Weights of a small GPT-style language model, trained from scratch on English Wikipedia: 4.96M parameters, learned positions.
Each number is 128 + 32 x the weight over its row's rms, rounded and kept within 0 to 255. Layers, rows and columns count from 0. The size above them is the row's rms in percent of the matrix's.

# layer 2 MLP up, 512x128, rms 0.148, rows 265-317, columns 0-63
size [ 85 103  96 114 123 119  93 108  92 116  97 101 104  99  96  83 118 141 150  87 115 102  99  59  75  73  85  93  92 141  73 117  93  94 107 157  72 104  90 122 101 106  96  97 119  76  81 104 114  90  86  92 116]
[[111 199  53 104 161 133 103 121 106 161 118 110 129 136 106 161 113 221 104 143 171 126 174 149 173 134 110 111 121 109 117 133  85 129  73 130 164 125 129 105 179 165  86  95 136  62 164 125  93  94 133  82 157 116 154 106 116 149 177  78 143 116  91 138]
 [154 146  59 141 128 132 140 107 135 123 135  87  78 163  71 200 110 142 178  80 173  96 132 130 192  77 149 147 129  85  92 127 101 129 126 161 155 138 116 113 141 103 116 153 129 134  83 133 139  46 120 185 156 124 131 112 121 163 103 150 114 119  96 109]
 [133 103 156 190 120 102 125  98 122 161 112 169 140 138 165 114 105 146 125  77 148 127 180  84 106 194 174 135 184  95  91 133 150 162  78 135 126 183 127 141  90 109 163 141 115 131 145 175 154  81 141 119  90  79 125  99 179 170 125 129 101 118  86 199]
 [154  83 171 133 123 151  94  79 138 134 122 158 115 141 189 129  72 152  69  86 133 134 121 155 151  47 151 133 172 130 103 166 118 140 105  54 116 148 122 159  99 147 152 124 134  72 130 160 125  67 113 124  98 151 117 128 118 120  99 163 136 120 122 135]
 [111 111 141 124 151  89  82 161 182 117 127 102 128 144  89 118 177 155  73  87 178 133  68 145 156  94 152 177 141 117 118 138 179  98 150  81 137 131 102 101  65 148 130 183 108 162 156 149 134 172  82 161 166 135 104  93 122  76 136  78 115  81 116  97]
 [ 94 131  92 120 154  91  91 104 150 149 157 136 123 127 103 142 132  91 132 140 128 119 194 165 103 149 122  77 170 155 118  78 127  83  49 145 168 175  83 132 176 108  97 153 108  88  95 166 133 144  60 128 121  85 128 130  91  61 158 147 138 161 140 130]
 [127  78 154 114  80 128 107 130 154 151 133 160 140  94 112 140 179 106 138 121 134 197 137 141 139 127 186 142  98 192 128 143 186 121 152 198 154 104 170 154 129 125 115  84 102 168 141 119 118 112 116 139 196 156 147 118 135  78 128 197 128 135 106 105]
 [116 174  95 155 173 155 158 145  86  74 126 127 126 143 149 157  48 193  97  79  91 113 100 119 105 151 165 155 119  98 114 124  82 134 139 139  75 119 120 143 121 148 147 140 161 165 136 103 161  98  62 132 163 194 136 148 119 132  89 125 106 126  99 181]
 [142 153 117 163 144 156 124  59 117 143 145 181 138 109 124 187 134  65 136 129 130 130 139 112 141  81  66 116 170 139 125 124 172 107 132 148 161 151  91 126 136 109 139 136  93 132 133 153 127  33 102 107  75 112 114 100 124 121 117 134 129 141  66 131]
 [ 89 112 117  93 178 143 153 123 109 109  97  77 177 125 131 156 158 134 149 151 134  64  87 147 146 129 148 144 108 112 120 172 144 103 149  72 119  83 156 154  89 112 177 204 117 119 144 116  94 153 105 124 125  70 104 127  94 131 189 154 192 127 196  97]
 [115 144  73 137 172 107 159 120 174 164 182 193 143  99 115 121  85  37 159  82 122 147 111 124  79  87 188 162 179 110 103  97 145  77 116 118  62 132 144 127 116 170 141 111 104 138 133 142 123 139 158 101 152 137 163  81  88 154 150 150  79  97  91 130]
 [127 134 131 142 107 109 130 156 167 107  81 124 138 120  93 133  87 179 107 118 162 137 101  79 160 108 178 100 110  87 133  81 172  83 105  79 166 169 124 129  86 135  84  71  80 176  88 125 183 153 194 150 154 144 134 133  58 139  90 134 113 103  81 123]
 [153 101 152 116 146 170 124 174 152 120 119 117 154 125 118  86 116 120 174 116 140  86 103 112 121 122 136 166 113  94  67 160 134 148 142  62 108 139 156 134  94 187 129 136 102 121 126  84 131 134 167 196  86 167 110  86 151 118 109  85 121 212 115 136]
 [105  85  75 187 132  73 144  79  99 110 143 183 138 134 143 116 178 106 163 131 207 135 157  74 125 108 144 159  94 171  88 119 192 129 118  83  82 153 180 127 146 171 106 135 137 127 164 131 162 146 118 161 124 136 156 126 106 119  83 217 107 116 143 135]
 [125 175  80 113 168 120 100  88 108  72  87 127 138 152 102  78  85 123  65 145 137 109 119  77 136 136 149 150 159  67 101 143 122 114 113 128 169 165 197 180 144 160 182 141 111 123 105 128 116  91 166 188 128 118  68 186  87  93 167 124 137 145 157 102]
 [140 150 113 132 163 151  70 125 148 149 184 122 135 149 107 126 132 159 116 153  96 181 149 112 146 162  90 170 125 117 136 162 176 110 127 141 112 106 145 134 107 132 135 101 188 143 147 169  93 120 144  95 161 200 169 124  58 184 125 135 134 121 133 114]
 [160 122 114 156 114 131 132 127 152 161  97 104  70 134 151 135 150 110 137 110 152 111 124 142 121 121 151  99 100 136 127 119 141 173 126 107 181 141 156  58 129 160 200  68 159  92  96 119  86 105 130 215 145 163 140  92  96 120 126 126 151 101 102 132]
 [139  72  65 126 151 151 165 134 109  88 176 158 183 154  91 166  94 126 178 140 119 136 120  78  99 140 164 123  88 122 135  71 120  95 113 145 151  98  90 158  92  94 132 218 129 156 120 140 126 156 136  87 104  67 161 138 184 115 160  95 108 158 164  97]
 [ 95 141 128 105  58 114 133 133 110 105 194 174 115 129 156 131 166  99 197  83 142 162 186 134 112 173 135 139 173 121 148 154 134  63 144 118  81 182 106  97 142 127 138 113 169 104  89 109 132 142  75 167 149 152  95  85 120 123 142 117 159  79  83 108]
 [ 74 151 142  95  93 131 150 118 166 153  75 140  80 102 149 125 117 143 122  95 142 126 119 150 143  75 105 122  54 155 156 100  99 152 126 152  86 138 169 170  92 139 151 160  84 148 139 113 127  91 178 143 114 154 131  85 115 133  86  90 118 173 118 163]
 [137  86 113 133 139 161 135 163 103 173 137 152 120 123  98 107 142 101 150 162 145 145 121 122 137 123 109  94 132 126 147 100 163 139 184  52 167 168 140 142 110 132 131 121 128 112 132 148 146 178 115 139 143  45 136 138 130 110 167 178 103 142 146  96]
 [106  70  72 121 102 120 153 136 175 115 119 151  60 143 119 121 179 139 163 170 104 119 142 132 186  86 113 165 133 170 155 165 127  96 105 168 102 121 165 123 114 122 164 162 192 155  77 120 165 100  67  94  82 144 138 113 148  85 135 167  86 175 109 154]
 [165 164  81 186 196 144 140 120 139 122 193 185 128 124 116 160 125 131 171 129 158 155 176 115 101 113 154 107 135  98 124 116 103  56 106 192 137 123 131 112 136 208 119 137  96 168  41 110 197  93  92 158 135 153 134 145 125 104  68 194 115 169 118 101]
 [116 129 137 171 131 158 122 138 124 145 141 202 162 138 118 111  97 111 142 135 143 126  84 138 117 122 153  82 146 187 154  75 133 107 156 151 113 116 101  92 147  63 103 140 216 147 111 146 167  90  89 112 104 110 147  82 205 133 108 130 128 129 111 175]
 [172 153 117 135  96 151 158 144 139 127  95 137  70 114 171 144 143 131 139 142 134 125 146 154 181 176 130  78 152 127 136 100 104 126 154 183 188 151 149  96 144 114  72  92 146 102 131 106 191 139 115 103 110 104 182 106 176 122 190 132 100 160 145 122]
 [ 66 157  83 146 107 102 100 113 106 140  55 172  30 132 171  85 129  80 137  92 153 124 121  86 145  83 116 155 128 107  94 113 144  53 190 124 103 149 157 138  53 143 111 167 180 174 164 138  94 153 172 181  99  97  89  87  78 156  82  86 116 129 140 158]
 [105 132 105 106 168 138 137 119 131 143 152 166 130 146 140 122 141 178 100 109 181 159  89 188  98  78 103  95 153 116  93 180 123  56 126 171 125 158  88 202 158 137 112 112  75  96 178 183  91 135  99 145 100  82 147 137 170 113 150 168 111 148  86 187]
 [ 90 123 115  93 128 112 142 184 166  99  93 137 148 108  69 106  66  93 124 127 181  75 151 126 145 109 146 135 145 146  99 153 141 104 155 121  94 121 174 170  93 192 147 116 123  93 112  98  93  87 145 193 146 140 116 144 108 148  93 169 111 123 153  82]
 [ 98 122 124 134  99 122 112 115  97  89 179 182 144  96 211 138  76  82  78 130  98  92 167  99 115  86 199 154 132 131  86 143 149 119  79  97  84 115 144 137 115 113 114  94 125 195 146 148 149  66  95  70 107 105  98 176 126 115 159  98 118 130 107 121]
 [122 127 118 131 163 145 106 121 115 179 101 156 119 157 137 106 125 131 190 109 118 164 110 145 137 151 171 154  74 145  73 124 171 126  48 112 135 186 127 122 116 150 166 160 153  82 123 126 133  54 199 150  73 122 139  86  98 148 101 152 110 134 142 119]
 [ 79  84 167  97 102  68 146 155  94 119 122 130 121 172  77 120 124 176 115 132 138 106  92 148 122 102 179 152 133 155  75  99 136 144 181  54  84 134 173 111 149 121  76 150 138 169 122 127 165 147 148 149 127 131  98  89  99 130  90  88 153 131 157 149]
 [ 89 126 111 175 144 153 126 103 126  95  90 107 151 115 194 126 158  77  95  90 147 115 125 140 124 114 189 147 165 103 108 174 110 122  99 107 126 111  95 143 166 175 117 103 158 115  97 155 126  71 128 131 115  95 154  60  99  89  98 184 161  81 170 133]
 [150 190  65 132 131 134  58 123 123 119 149  88 115 182  98 124  90 127 128 113 142 130 121 136  92  48 135 100 157 151 127 159  95 104  27 165 134 147 170  90 136  93 128 105 114  94 159 172  82 128  80 190 144 102 117 138  53  96 132 166 174 129  79 148]
 [187 147 131 104 109 158 126  97 103 133 137 121 127 118 134 138  95 101 177 173 132 134 148 133 135 152 126 106  77 140 133 113 151 101 132 112 173 194 166 164 107  89 165 217 146 146 113 111 184 133 131 180 116 149 121 109 124 113 123 116  90 157 152 161]
 [159  92  90 169 140 103 122  88 118 130 121 154 133 194  90  96 175 174 109 124 113 138 104 143  63  61 169 107 118  65  64 156 132  93 145 166  99 136 157 160 144 180 139  91 141  68 121 141 160  80 133 135 181 135 145 118 110 149 137 139  97 161 149 167]
 [112 172 164 192 132 135 115  91 148 144 133 139 149 122 152 127 160 139 112  95 152 127 139 166 140 129  88 168 155 124 117 138 139 134 136  95 139 136 126  57 157  47 101 134 178  70 106 124 122 121 139 131 132 211 117  55 158  83 141 141 177 101 146 108]
 [ 91 160  64 157 144 136 160 116 141 170  90 154 137 110 105 143 128 174 164 146 152 137 121 132 123  76 152  85  95 140 141  56 116 142 159 134 152 137 190  84 152 187 160 138 137 142 149 134 143  97 141 163 145 138 130 110 112 125 124 110 149 209 113 141]
 [106 145 157  73 110 127  82 171 120 164  76 183  74 101 111 103 132 142 109 153 147 155 145 161 138 111 150 160 105 145 160 128 120 145 181 170 123  62 137  82  89 152 172  86 152 191 167 166 149 159 123 114 146 109 146 169 147 158  91 126 129  99 132  94]
 [119 162 101 147 100 134 159  86  98 128  83 178 136 177  82 128 109  78 114 157 172 110 140 125 140 151 183  87 158 198 151 104 105 139  99 113 135 129 129 179  93 152 169  57 113  86 101 145 111 162 141 183 128 132 147 142  83 119  94 155 145 145 157 111]
 [146  65  99 157 128 160 108 118 119 128 166 189 140 155 124  90 141 108  88  83  48 135 128 122 103 107 139 180 107 173 125 133  98 152 120 101  58 140  79 121 127  79 119 155 105 154 140 165 188 176 148 172 142 121 137 146  53 146  96 204 107 124 118 146]
 [102 158 170  77 163 122 111  81 158 126 107 134  63  94 121 113 120 121 115 144  97 106 170  97 166 121 140 120 147  67 112 101 158 116  76  72  77 108 109  85 102 167 141 154  64 129 111 114 187 113 140 187 128 159 120  60 130  95  74 151  93  68 136 116]
 [132 131  68 119 169 108  86 128 169 186  95 170 105 159  91 102 158 128 131 102 162 115 131 212 143 170 104  78 163 139  85 128  57 116 113 145  91 101 122 111 160 156 125  59  48  85 161 132 152 106 110 156 139 121 119  56 115  97 136 137 139 125 118 141]
 [171 164 147 102 129 110 140 115 140 169 119 117 144  84 109  94  41  89 208 194  87 171 146 143 133 101 138  92  60 126 165 120 104 179 125 105 116 146 140 125 175 111 137  91  87 219  94 157 153 132 124 117  98 150 139 100  84  95 143 119 132 126 118 168]
 [145 159  13 127 132 120  95 126 168 221 133 167 119 101 188 163 130 163 132 143 115 107 127 154  73 121 131 116 103 170  82 105 124 147 119 115 141 135 162 110 136 159 145 125 163 126 144 112 111  74 127 117 150  84  91 118  88 108 135 156 118  87 157 151]
 [109 138  94 139 127 154 136 128  72 113 175 114 138  80 142 138 109 127 152 122 128 138 121 131 127 162 101 107 155  88 166 148 119 133 117 167  99 162  94  66 133 151  77  79 144 102  70 149 160 118 105  75 165 151 127  75 113 193 125 128 122 102 150  86]
 [154 148  96 108 158 180 192  71 196 135  52 126  63  88  98 126 118 119 171 157 102  95 155 142  90 170 139 113  95 155 151 146 147 177 113 138  95 166 137 154 117 118 182 168 119  66 128  88 119  76 183 144  98 127 119 117 107 108 146 115 114 121 116 126]
 [ 19 153  82 140 104 102 206 154 152 139 105 142  89  92 141 123 102 134 154 130 185 166 160 133 126 130 146 142 168 165  81 110 124 157 142  82 134 163 107  90 107 198 136 135 169 119 163 195  87 146 162 148 133 123 119  83  94  81  92  96 137 115 119 114]
 [103 107 126 112 107 108 135 103 166 133  98 109 104 132 124 123 192 138 118 137 114 132 212 100 182 120 107 173 127 146 126 150 168 119 152 175 119 177 155 171 125 157 123  65  96  92 130 127 157 131 190  77 154 135 155  58 180 152 131  97 111 124 111 123]
 [135 168 148 130 105 129  78 125 146 116 156 136  71 111 132  94  86 116 138 116  98 117 129 128 160 127 105 101  93 113 111 116 113 157 103 179 106  66 151  82  96 109  50 119 157 143  91 135 159 106 116 135 134 104 144  97 122 177  93  55  94 132 175 131]
 [ 63 170 111 133 102 108 130  87 181 174  66 153  72 122 133 104 175 173 140 165 119 132 173 167 148 129 140 123 122 152 166 112 118 160 137 131 145 162  76 108 153 123  93 130 159 159  87 129 177 143 119 122 164 162 120  80  98  92  52 138 161  89 131 128]
 [172  89 137 228  61  99 155 150 142 104 176 134 137 129  73 163  69 158 182 135 144  95 144 112 169 144  96  97 159 111 135  89 149 146 170  63  99 135 101 149 149 134  80 188 138 177 170 148 183 101 116 150 127 120 137 140 166 118 171 146 121 114  90 159]
 [176  90 183 138 154 148  84  34 147 111 124 136 140 154 116 142 121  95 110 142 104 104 156  65 146 140 124  80 128 111 162 156 125 104 112 107  84 119 177 102 144 135 100 103 150 118 116  96 129 133 150 167 112 106 137 117 145 104 137 110 166  89  74  95]
 [118  95  93 109  83 186 179 139 148  92 131 185 120  95 182 102 148  88 200 118 131 132 155 125 108 167 116 128 131  86  99 167  80 148 155  83 105  81 154 116 169  58  94  89  93 163  85 127 209 101 132 133 144  92  80  89  94 170 122 134 138 164 154  78]]
# layer 2 MLP down (transposed), 512x128, rms 0.124, rows 265-316, columns 0-63
size [106 105  93 118  99 134  86 129 107  89  95 111  98  97  99 108  96  90  96  87  92 108 103  94  92  77  95  96 115 124  94 116 100 107 113  90  75  93  97 126 104 121  98  99  87  89  88 107  88  87 109  91]
[[ 98  98  99 127 135 170 167 125 115 143 164  85 103 153 164 143 112 150 164  94 160  67  98 106 141  52 202 136 107 170 126 146 103 107 113 119 105  99  60 146  96 117 139 147 171 225 135 142 126 149 133 138  98 164 102 147 101 134 107 109 135 206 156 151]
 [140 100 125 185  67 159 180 139  97 110 117  70 145 131 170 188 169 139 203 142 146 115 134 145  95 115 140 127 125  67  73 131  87  94 111  70 166 171 141  89 147  95 161 118 122 108  89  85  76 182 122 107 141 121  82 158 105  52 156 145 158 153 155 151]
 [133 119 200 130 160 109 115 140 132 166  66 149 126 132 111 147 224 182  99 128  83 124 174 122  91  92  76  73 116 122 100 133 103  69  58 123 132 111 108 146 121 140 151 133  72 137 132  88 103 145 143 108 164 169 193  89 137  97 155 106  73 135 106 133]
 [172  94 135 182 109 142 137 134 106 138 134 158  96 155 159 116  92 150 132 126 126 115 115 106  95 128 169 146 176 153  87 160  56 118 161  77 109 154 138 173 112 166 112 104 182 123 104 113 138 122 113 134 133 110 123 179 173  84 106 138  78 180 118  62]
 [ 86 166 119 135 135 153 145 120 105 152 165 146 119 101 187 171  89  69 145 127 103  56 182 130 108 110  94 104 149 150 140 115  89 142  95 200  85 127 120 156 175 166 146 120 130 129  85 101 167  74 177  93  79 101 140 177 152 116 105 148 183 129 136 166]
 [ 62 158  60  89 112  98  97  77 126 143 137  86 132 131 155 136 113 132 130 110 132 119 154 136  96  62 119 114 126 128 141 117  99 145 137 148 107 109 185  78 130 119 107 200 140  91  10 170 120 128 156 147 147 143 151  81 116 102 195 158 131 130 112 159]
 [114 155 130 143 159 121  96 174  95  90 178 117  94 149 168 118  98 167 136 130 117 115 154 101  98 138  95 129 176 100 176 122 140 139 125  76 135 152  99  96 109 108 123 162 147 107 134 119 118 133 153 149  90 115 126 143 124 187 126 116 146 114  81 104]
 [140 126 112 126 129 189 119  73 118  67 129 167 115 112 154 120 129  50 124  78 149  67  96 189 125 145 183 153 133  75  91  75  94  94 112 182  81 129 154 104 111 155 126 176 155 127 157  96 136 123 106 136  93 170 159  97 120 143  97 136 137  83 166 156]
 [ 97 122 155 145 115 205 148  91 185 104 137 203 160 126 158 169  90 109 115 130 138 110  94 124 150 165 122  89 128 155 129  98 164  98 162 143  93 133 150  85  66 180  77 126  38 165 126 129  92 101 145  55 132 107 132 147 179 130 122 134 162 143 134 132]
 [149 118 132 156 147 140 161 136 164 128 135 219  98 108 175 117 102 172 124 141  83 151 172  73 113 127  95 114 156 179 164 134 143 116 117 144 111 111 101 137 163 147  92  71 133 140 112 106 188 125 144 129 144 143 135 122 185  93  85  88  86  99 129 107]
 [151 164  81 148 128 101 157 150  99 111 161 135 164 115 101 139 166 106  87 183 131 154 155 144 127 181  81  77 150 113 151 126  81 144 170  96 144 158 145 105 124 117 148 135 129  92 173  99 111 178  83 110 146 100 200 159 158 168 168 139 136 112 101 167]
 [179  76 136 122  87  99 128 160  94  96  75 153 131 138 134 118 172 129 114 116  46  76 160 171 134 150 200  96  99 142 136 120 104 148 213 151 130 117  87 129  77 154 139 111 139 106 121  87 149  78  82 143  87 137  76 128  75 105 104 106  95 121 113 160]
 [136  95 118 114  97 103  82  64 121 119 123 115 113 144 126 123  82 133 104 113  90 142 124  96 128 105  93 111 215 105 168 144 141 115 159 154 145  85 102 136 144 108 116 150 121 103 132  65 108 114 112  27 166 107 130 142 133 110 145 128 143 142  54 129]
 [ 92 145 153 120 147  86 126  81  93 122  86  93 187  76 101 121 235 154 201 135 136 160 132  83 115 179  70 120  76 156 113 121 191 154 112 111 127 154 120 161 133 111 124  70 154 173 135 118 176 113  90 139 169  99 188 162 144 121 107 153  74 110 128 163]
 [144  93 119  89 196 172 140 168 138 102  60 159  99 150 161 126 151 106 131 120 177 167  85  76 137 130  97  90 128 161  94 141  63  78 157 190 114 116  71 172  95  88 109  83 160 151 159 156 207 151 158  84 131 150 146 148 179 139  87 135 144 114 112 158]
 [ 98 136 133 151 187 141 207 132 118 133 110 174 155 159 129  64 168 142 128  90  75 144 127 114 182 107 121  65 112 159  90 133 142 104  96 149 125 138  79 119 128 119 120 157  77 129  73 135 104 139 101 110 119 142 139 111  82 174 126 137 100 118 103 112]
 [149 121 122  73 143 100 137 117  42 156 150 139 122  89 114 148 180 166 158 152 110 186 119  83 133 114 142 145 103 145  96 139 146 125  84 122 133  74  97 130  81  92  92 114 121 195 168 138 130 147 179  77 108  87  84 151 161 155 175  96 156 127 146 161]
 [125 153 169 110 119 103  81 126 149 181 107 108  85 124 160  80 177 141  95 129 130 121 171 152 148 138  70 130 149 185 103 187 144 164 128 134 110 116 146 100 177 176  90  60 123 135 121 140 145  95 113 177 169 153  81  96 109 124  95 124 126  73  86 178]
 [129 125 147 119 170 150  99 128 184 125  84  78 149 169 122 122  80 177 102 150 131  96  78 143 144 131 127 127  89 125 146 100 142 224 148 129 212  94 167 147 113 126 151 162  54 150 182 125 146 147 178  99  96 109 152 173 154 148 132 132 130 148 134 112]
 [108 133 184 108 142 123  70 103  65  78 119 109 173 137 129  74 109 106 151  78  97 125 139 110 131 131 111 182 170 111 130 131 129  98 157 101 203 131 160 109 163 160 114 102 176 123  98  86  96 151 100 123  96 147 128 158  94 126 138 188 166 191 110 114]
 [142 129  97 141 152  84  91  88 108 136 153  52  82 131 163 169 110 154  79  88  89 141 142 117 121 133 171 147 101 109 104 174  88 142 134 187  99  28 125 141 157  91 138 117 183 193 117  83 146 108  96  83 142 132 122 124 106 118 129  90 166 106 132 182]
 [144  46 174 121 208 105  85 170 143 131 189 179  97 148 116 138 200 180 123 127 122 102 140 122 138 106  64  79 114  97 141 142 165 116 173 160 161 158 117  71  91  61 130 149 169 147  96 175 110  72 126 126 120 145 159 107 140 110 179 136 126 147  94 128]
 [113  96 159 121 141  98 119 147  91  93  85 101 149 126 191 145 146 176 133 184 106 187 119  84 118 123 130 101  86 118 163 176 159 156 160 116 179 150 100  99 165 136 122 133 108 165 112 136 115 108 104  48 137 160 133 155 190 123 134 168  79 116 134 175]
 [112 167  84 151 170 166 145 120 127 114 128 157 136 161 136  88 123  94 130 105 165 137  93 169 163  88 169 105 145 117 103 109 159 120 120 137  91 150  98 103 121 127  87 127 139 127  82 130 149  88  77  82 104 140 155  87 149 100  92 179 175 170 133 157]
 [110 102 144 154 145 171 175 146  83 180 177  92 142 161 162 111  97 110 175 153 172 104  80 116 145  93 157  96 166 118  63  76 123 130 123  95 133 137 118 138 124 147 108 123 153 118 128  75 115  76 170 112 123 189 146  84  71 153 157 155 134  88 126 131]
 [ 80 168 144 147 100 126  90 154 103 134 168 150 104  92 166  98 112 144 149 104 202 167  60 122  95  78 122 104 100  73  91 126 103  96 127 121  97 178 165 105 124  87 106 148 176  76 121 113 126  70 160 157 125 142 160 147 151 118 172 120  90  96  99 173]
 [155 134 136  95 154 119 138 159 180 122 126 134 112  79 138  35 134 167 122 104 126 106 112 165 100 134 100 103 110 115  49 142  94 138 128  96 114 102 217 141 101 183 177 168 162  79  82 158 147 155 131 124 120 153 165  81 108 150 124 120 151  97 204  59]
 [167 151 181  95 161 107 120 148 119 129 145 178 163 172 130 210 135 145 131 124 159 179 183 130 129 204  92 104 122 103 129 173 142 119 111 133 179  99 138 109 146 139  81 147 118 180 173 146 199 173  89 137  72 118 108 153 190 174  96 132 102 174 164 142]
 [124 165  95 122 147  98  98 114  95  86 183 143 140  81 132 117  93  76  95  93 137 143 160  92 128 121 131 105 164 128  90 115 162  91 100 117  58 167 124 162 115 141  81  95 111 169 104 189 169  82  72  87 105  39 109 167  47 131 135 106 133 134 138 136]
 [149 109 137 194 138  96  97 105 160 193  96 139 167 167 120 167  96 193 136 145 133 131 114 125  73 146 127 162 138 150 125 147 137 137 142 140 140  68 168 121 135 201 124 107 154 136 115 126  97 139 167 117 157 106 114 112 112 139 103 102 115 101 132 116]
 [101  97 126 140 153 110  78 120 162  65 156 143 121 153 180  43 100 159 127 140 163 137 124 130 129 142 136 167 148 155  88 122 122 186 101  72 115 131 175 109  76 183  82 170 134 110 103 113 147 153 146  99 120 144 103  83 152 111 137 131 164 133 127 102]
 [177  92 151 122  46 182 142 144 111  92 122  97 130 119 195 160 104 124 148  89 107  87 108  96 110 122 154 129 128 107 120 130 107 148 113 135 185 164 160 107 115 129 160 133 192 129 139 109 128 147 154 149 150  80 160 105 169  37  58  69 109 109 157  80]
 [163  66 114  92 124 192 190 144 124 190 146 176 121 142 108 121 103 147 123 173 146 120 100  98 107  97 118 102 134 110  74 138 133 106 176  95  93  99 106 122 201 121 206 126 110 131 125 118 141 140 185 136 159 164 148 104 182 104 100  97 115  61 150 176]
 [ 61 169 109 132 116 120 149 120 136 193  93 129 125 128 171 131 118 119 102  94 111  96  58 114 147  59 110 164 222 143 120 118 140 141 119 148 148  83 163 114  94 127 113  92 104 150 166 135 172 149 176  99 143  91 153 114 132 168 131 154 137  56 114 165]
 [ 67 116 157 116 152 177 103 136  88  66  61 120 157 144 121 105 121 206 145 120 114 120 134 178 133 148 158 110  77 155 100 188 103 117 157 105 141 147 144  96  93 103 171  98 100 101 101 170 162 118 146  95 106 146 101 124  57 121 226  80  96 175 120 103]
 [115  83  90  72 112  98  92 123  98  75  90 103  89 122  76 108  91  86 119 117  91 103  67  87  98 111 116  75  83 107 107 108 107 108 119 115 106 126 117 139  99 142 116 103  73 147 108 105 106  96  88 116  96  69 123 162  85 136  81  97  77 126  84 105]
 [123 112 115  57 190  99 182  80 106 123  96 188 146 113 145 140 154 129  67 120 146 104 116 125 112 114 120 151 180  87 117 132 173  97 116 114  79 166 101 115  83 158  95 150 137 110 103 139 172 136 154 112 142  76 100 108  74 106 139 146 122  73 111 122]
 [115 134  90  72 162 117 117 108  90 122 169  77 105 132 144 237  97 146 162  98 128 120 108  93 144 105 131 131 118 147 144 137 147 123  63  98 179 122 105 123 181 100 112 140 114 151 111 100 167 110 150 101 145  92 114 168 111 129  92 128  72 199 130 101]
 [133 136  96 148 177  97 164 114  86 185  79 130 158 186 100 131 114 103 121 144  85  85 109 123  95 148 159  73 105 144 141  61 119 117 148 140 141  81  75 124  62 119 144  69 119 110 124 137 112 146 152 141 102 165 113 184 131  97 137 146 175 157  99 132]
 [ 99  74 124 153 134 163 121 161 113 119 172  67 159 155 195 133 191  86 134 136  77 140 126 159  75 131 105 117 107 184 114 111  82 173 163  85  92  94  73 101 153 146 129 161 141 145 111 144 142 130 144 144  77 133 183 141  94 153 123 152  80 132 104 199]
 [ 88 100 147 128 103 132 157 165 152 130  98 113 126 129 156  60 153 141 149  98 105 121  75 125 181 137 181  96 162  87 190 118 174 176  99 113  82 154 131 100 114 223 161 168 109 162 174 111 170 113 171 186  90 142 193  95 194 143 120 146  70 134 125 147]
 [149 180 114 160 142  78 167 162 147 134 187 156 104 172 111  72 106  79 120 112 114 130  97 144 129 113 111  60 151 114  91 148  69 167  68  97 116  72 125 126  78 178 140 101 155 124 139 193 125 102 189 108 182 134 127 100 143 150 109 119 151 119 149 120]
 [134 129 110 130  62 142 182 116  84 106 122 126 172 130 125 194 117 139 159 152 121 168 169 180 136 146 109 141 112 149  95 141 159 122 131  81 140 114 102 124  96 140 116 176 212 186 135  96  75 155 127 152 150 153 146 175 147  71 173  45 120 130  61 124]
 [123 147 135 122 165  22 166 162 107  95 114  97 166 102 120  82 124 124 146  95 140 134 148 111 158 147 114 138 149 127 181 127 141  98 178 126 128 158 112 109 117  73 203 118  83 134  85 177 113 176 177 110 119 162 126 135 169 159 134 103  81 193 107  65]
 [175 103 166  98  89  78 114 110 144  89  64 142  85 160 135 127 136 100 116 138  84 110 135  74 129 112 133 184  91 129 112 137 127 136 102 126 154  98 177 194 129  85 148 102  82 144 148  88 108 138 122 158 111  84 127 149 122  54 109 121 143 160 149 166]
 [164 140 116 168 160 135  99 126  71 145  99 137 175 200  83 145 207 103 147  96 113 176 174 163  53  73  90 146 112 107  80 103  77 140 101 118 157  93 106 157 112 135 116  92  95 158 152  82 156 139 101 108 154 137  97 154 195 121  71 117 134 128 156 160]
 [ 55 136 106 100  85  84 121 118 132 156 117 118 131 104 145 120  99 147 122  96  65 110 162 168 165 106  88 140 101  68 189 142 125 120 156 106 109 131 114  99 139 107 116 162  98 117  98 179 134 166 159 155 139 141  81  95 159 131 122 152 127 125  86  74]
 [142  97 119 161 167 162 141 156  90 165 128  92 136 108 171 173 112 125  91 113  95  94 154  79 120 109 125 129  92 133 138 148  88 184 129  98 154 179 140 170 128 135  94  84  65 123 135 162  84 147 174  89 134  56 132 128 161  95 122  98 181 117 123 106]
 [ 57 130 141  84 128  92 104  79  99 124  55  89 116 145 147 151 117 128 110 113  94 178 114 116 141 106 111 119  59 160 136 124  79  96  95 105 118 163 123 166 154  98 164 138  98  85 139 132  72 157 133 124 146  94 126 132 177 113 117  82  90 149  85 106]
 [149  37 115 146 188 200 133 162  88  99 171 120 126 137 140 124 107 118 182 123 196 102  79 107 104 124  91 148 150  90 124 151 124  84 142 100 115 121 147 136 141 108 162 147 148  91 152 122 122 126 147 125  94  83 113 185 100 155 179 138 117 158 117 131]
 [149 142 111 129 129 208 173 103 174 106 121 222  96 135 116 103 159 109 151 102 167 112 118 134 169  51 149 112 128 166 113 128 127 154 144 104 167 136 157 121 115 127  63 131  93 112 125 132 161  56 106 140 151  48  83 141 138  89  76 163  92 179 122 146]
 [105 123 105 145 108  86 110 127 131  98  82 110 149 142 156 127 136 147 151 175  57 132  77 141 119 197 141 201  98 137 141  66 174 162 149 187 127 124 104 119  72 119 195 100  70 176 136 146 136 147 107 124 160 146 136 119 162  92 135 116 132 129 157 144]]